Part of a small language model's weights: 292M tokens.
Each number is 500 + 50 x the weight over the matrix's rms, rounded and kept within 0 to 999. Layers, rows and columns count from 0. Numbers have three digits each.

# layer 14 MLP up, 448x160, rms 0.134, rows 196-201, columns 0-159
454465567544433559482548567445465558436399480452503539461494511510484479511488463549431441440563470531547486422555523575476519463635535548506567375461539561534561396502551473423578462513504543541470489526574474476454556495552502512496605527526493482468464444591531569483492495502529497472629476530533488391515515498573524542486435555516503581535598529461540434480560415526497421581548426513573447498506530531389484532441477445501483565457501483524578576482520526412522436528607433
474485462530536489528551494493575510590460494459456568575453509499519484581548502496515584545553580498476508461541567535568552499530519413503605527540558537525465484578447548491551514523495586485435503531444532500550531527575608503532502557525447431527571448399489529466581457458419508512499513512500495473448533508442500507568441473470489494533423509389459434484566461472499556605506620450512423441531480544578514519578426544515474368545507533513519484505559456519363620549507384
530509512512602510540453555584607466441521575483526558465419423438510529417513507545456518424515505536480445438618520514502555523446438433469472563510489512582465459511473461464539449511574474561520503481372442499487544500641581529511505474478454550572521512519493457500441529562547536530398445529487490547432460601522515564594468499585569472445504589457533482526578529466457488452530512460500466487502485495479501569499458497501557401634464461399455478471531493541545506470533460
589502449605492474493557462482432541493466565478563560471517433605436488462502487543441431521500404517439500518448523595507473468615525495461469536505485452441567458445531484516521580414527534544518564537502421464583546465524546469480558456486509475412548611504552489507473503544533541561434480516455515432563443488512428610523579475431522489595548561522483540477445509496546535392460421511510434600502539456560537550477581474518562492516603437536412490415490464477373544505498514
489600431579499544552420491486509500516428521453520446476547643555542550539628487529454565565536468492463521467567446501517457403506430574440486474539352522481503520549475576431552478469502595499508480505456554543522448533488519532557472380512519439492493536430527502499495480473505548426487496488476503464499504443491513484454416492510529441485591547452443466498557407555465503536491539462477502517485454496413484544489543614492449517488417409560575556524597482438493539522480513
506535449479470406515375474453492493387501478512468366485518495532503491540468451577448435449508543458565589410545522566594403540591520617595505541449524427520486482546485459499596422481507503552465481488487529485489468531435455503443459504505481575422568548556514581541550457459567582443474472516468482577475588501511417550445544430415454551531491477523476491529483494568597518497555421426454448578529490507521431592550551521455539527478572509531421505551515505427520488459550463
# layer 14 MLP down (transposed), 448x160, rms 0.131, rows 196-201, columns 0-159
535386497514482494552428460497561535506427449525460503461517541481447512521510532561383502506487587462475463497489448498431529549490535502450491522539481501469387545508536497505453547469573423456587548494548522508418496466520629517573550546569504459451511461549440436446425581523517586508485534423550542450499500564578488625500520504526607545468510525509506423416470590562522587392479484441613422467474571488528561513469466516580562501517426493432522392438560470457410460592476540
527672543445536410416530503477596471461504455521607589553564438531532539528491522439490539463508432512553420522467519514547501537481404466589511530536526466480472521387543531497536516573465475469567465537476492447515576497522465436449524416358444549344561606398445567501480635600523483533477574466548492533474531480506451492431579539488506472523564451510464534520491514595418555509490464538534512528534534380535442490516565495402515604498498556470508445525444506495437578449481482
497476498529457562438531481438542618503512573551518551499498529538506518494579479627456561449536474540524502529493566399458607563556602469505559518505515522466421506460554492471447443488466503454428507445481500589462443417523465492491536534414479532515485497514465435376531514495513539455460465569543553513528530485468490486530558614537511444473440697547515431542483505506494489526555374462515499529509487501497537492438479581349566481480480445477586471530507569563501487524484398
419493493517455555404510518528534511486495535492479547581509508401501519469495535575464563494569444577458576507540448635559490464507420496463555500478431489455580359522506379459570548508489552626442459497520436570503489534509479517478529440508475476512508474522630556456544563529534529482450458494540420461570471428463436485506452621481502609542492518558617429430486473444493528490544549550507474488496547537453578498482502554520480522373545436523532513464517470487452513488521472
597503527476471450476531438634490478469556495594539458392478471515461525439516577474491507457554542509575464545530486451554513514453427505621439522414574484539485554569580560454503579503609456521451592440490493527524445459561489546555514483481569494512410486546621545648459542510565490473410509537452401501557505533536493517571559487510561460528522574512461417559476536530435473519503494460448481452562531504499464436534579405571578505563533511538449467497511493542499475542545504
485464483542585546428455516545422446477462524540577537549467400502496452500518468518491448534508454522457531434485498605592545484607472549487440527494487545596462531591437495506392475595470479451452522506394508582482498457564532440481534545567465529571419532422600534483397473560501412473543525478531484493530574531587622512551506575529564410498612497482487509523544463455513586461444526536571541553410520443598464559515537525478528506525450480587483408527533515480459399511529494
# layer 14 MLP gate, 448x160, rms 0.136, rows 197-201, columns 0-159
556445536452420542539488519443574508486520466450493479506472393557474524489496584508560493532560596516488408509534457411505595430494513479458453447504494472545505508587493562458523473505522556424474525437394443463516470506471525537442523502489549447533465441367551506447498488501538474501513508428554550405599384497522523458514504514572607540530500484455433479556392465492435535404490453474504480475447558620506459499472504415497530417516472556511563481404423625483523531508659438
641453524522482561465504498501445501496445471474510539402450459383523525571433570464493421455453442475572472503533464535453518470487529559480462461427473505489500539476532496412548529557530532536452520503465542477549401407425508555502432474468513517528465453523588496485479457570466545508487440435489512419594534519530502433468540498440433540523470474530442493545436585516555505456469538432561510520495473557495535557430450458570481481498525528597484467570463519484523485591590618
475446468617366406535574445499501509515374501580477477493497513452558520553622472487502427535520524493445394467515581515508420495535480506505456483443532529512420435463515476477591451516451576475523501495598532524546533535549537415418457541516534588462414466361480452395491438456430520510495515560435476580355437511530566451526427491486528526430478408472410614509485555513394500502462507504515449556508560587433497484522463583487611503614488504602506523532522547486543437487457495
502501429504467464568493493499505539512474521466514508564491538479532467525426505552509520533515498522394543430497453416521533477555330484487489446524515429478522580420518496578480515487488578473476499390466559487454499422460495566457442545598384539523546485463547503470583400610513467498495425472465570524435493457534489538543526542483562472486505405457477537533573508463480404467449466494481488431541497460483587580461447550531560475447572504476545488500454531502556554449513474
481456464459497485485437457517506478541543576456496523590513531424535525519501498539417500439540447513465495562623471476559424522533564388485508481415491460403509419456497451433498520490466507513383475488463564577493522455404458442502496484508493612494489435400545492457491544446556446495519483416603503452446512440487517522456540346578487509524583473578655535531513482503402483445559454545423489503440496548546534477580504471558478495393431469569482469532514513577540507467521518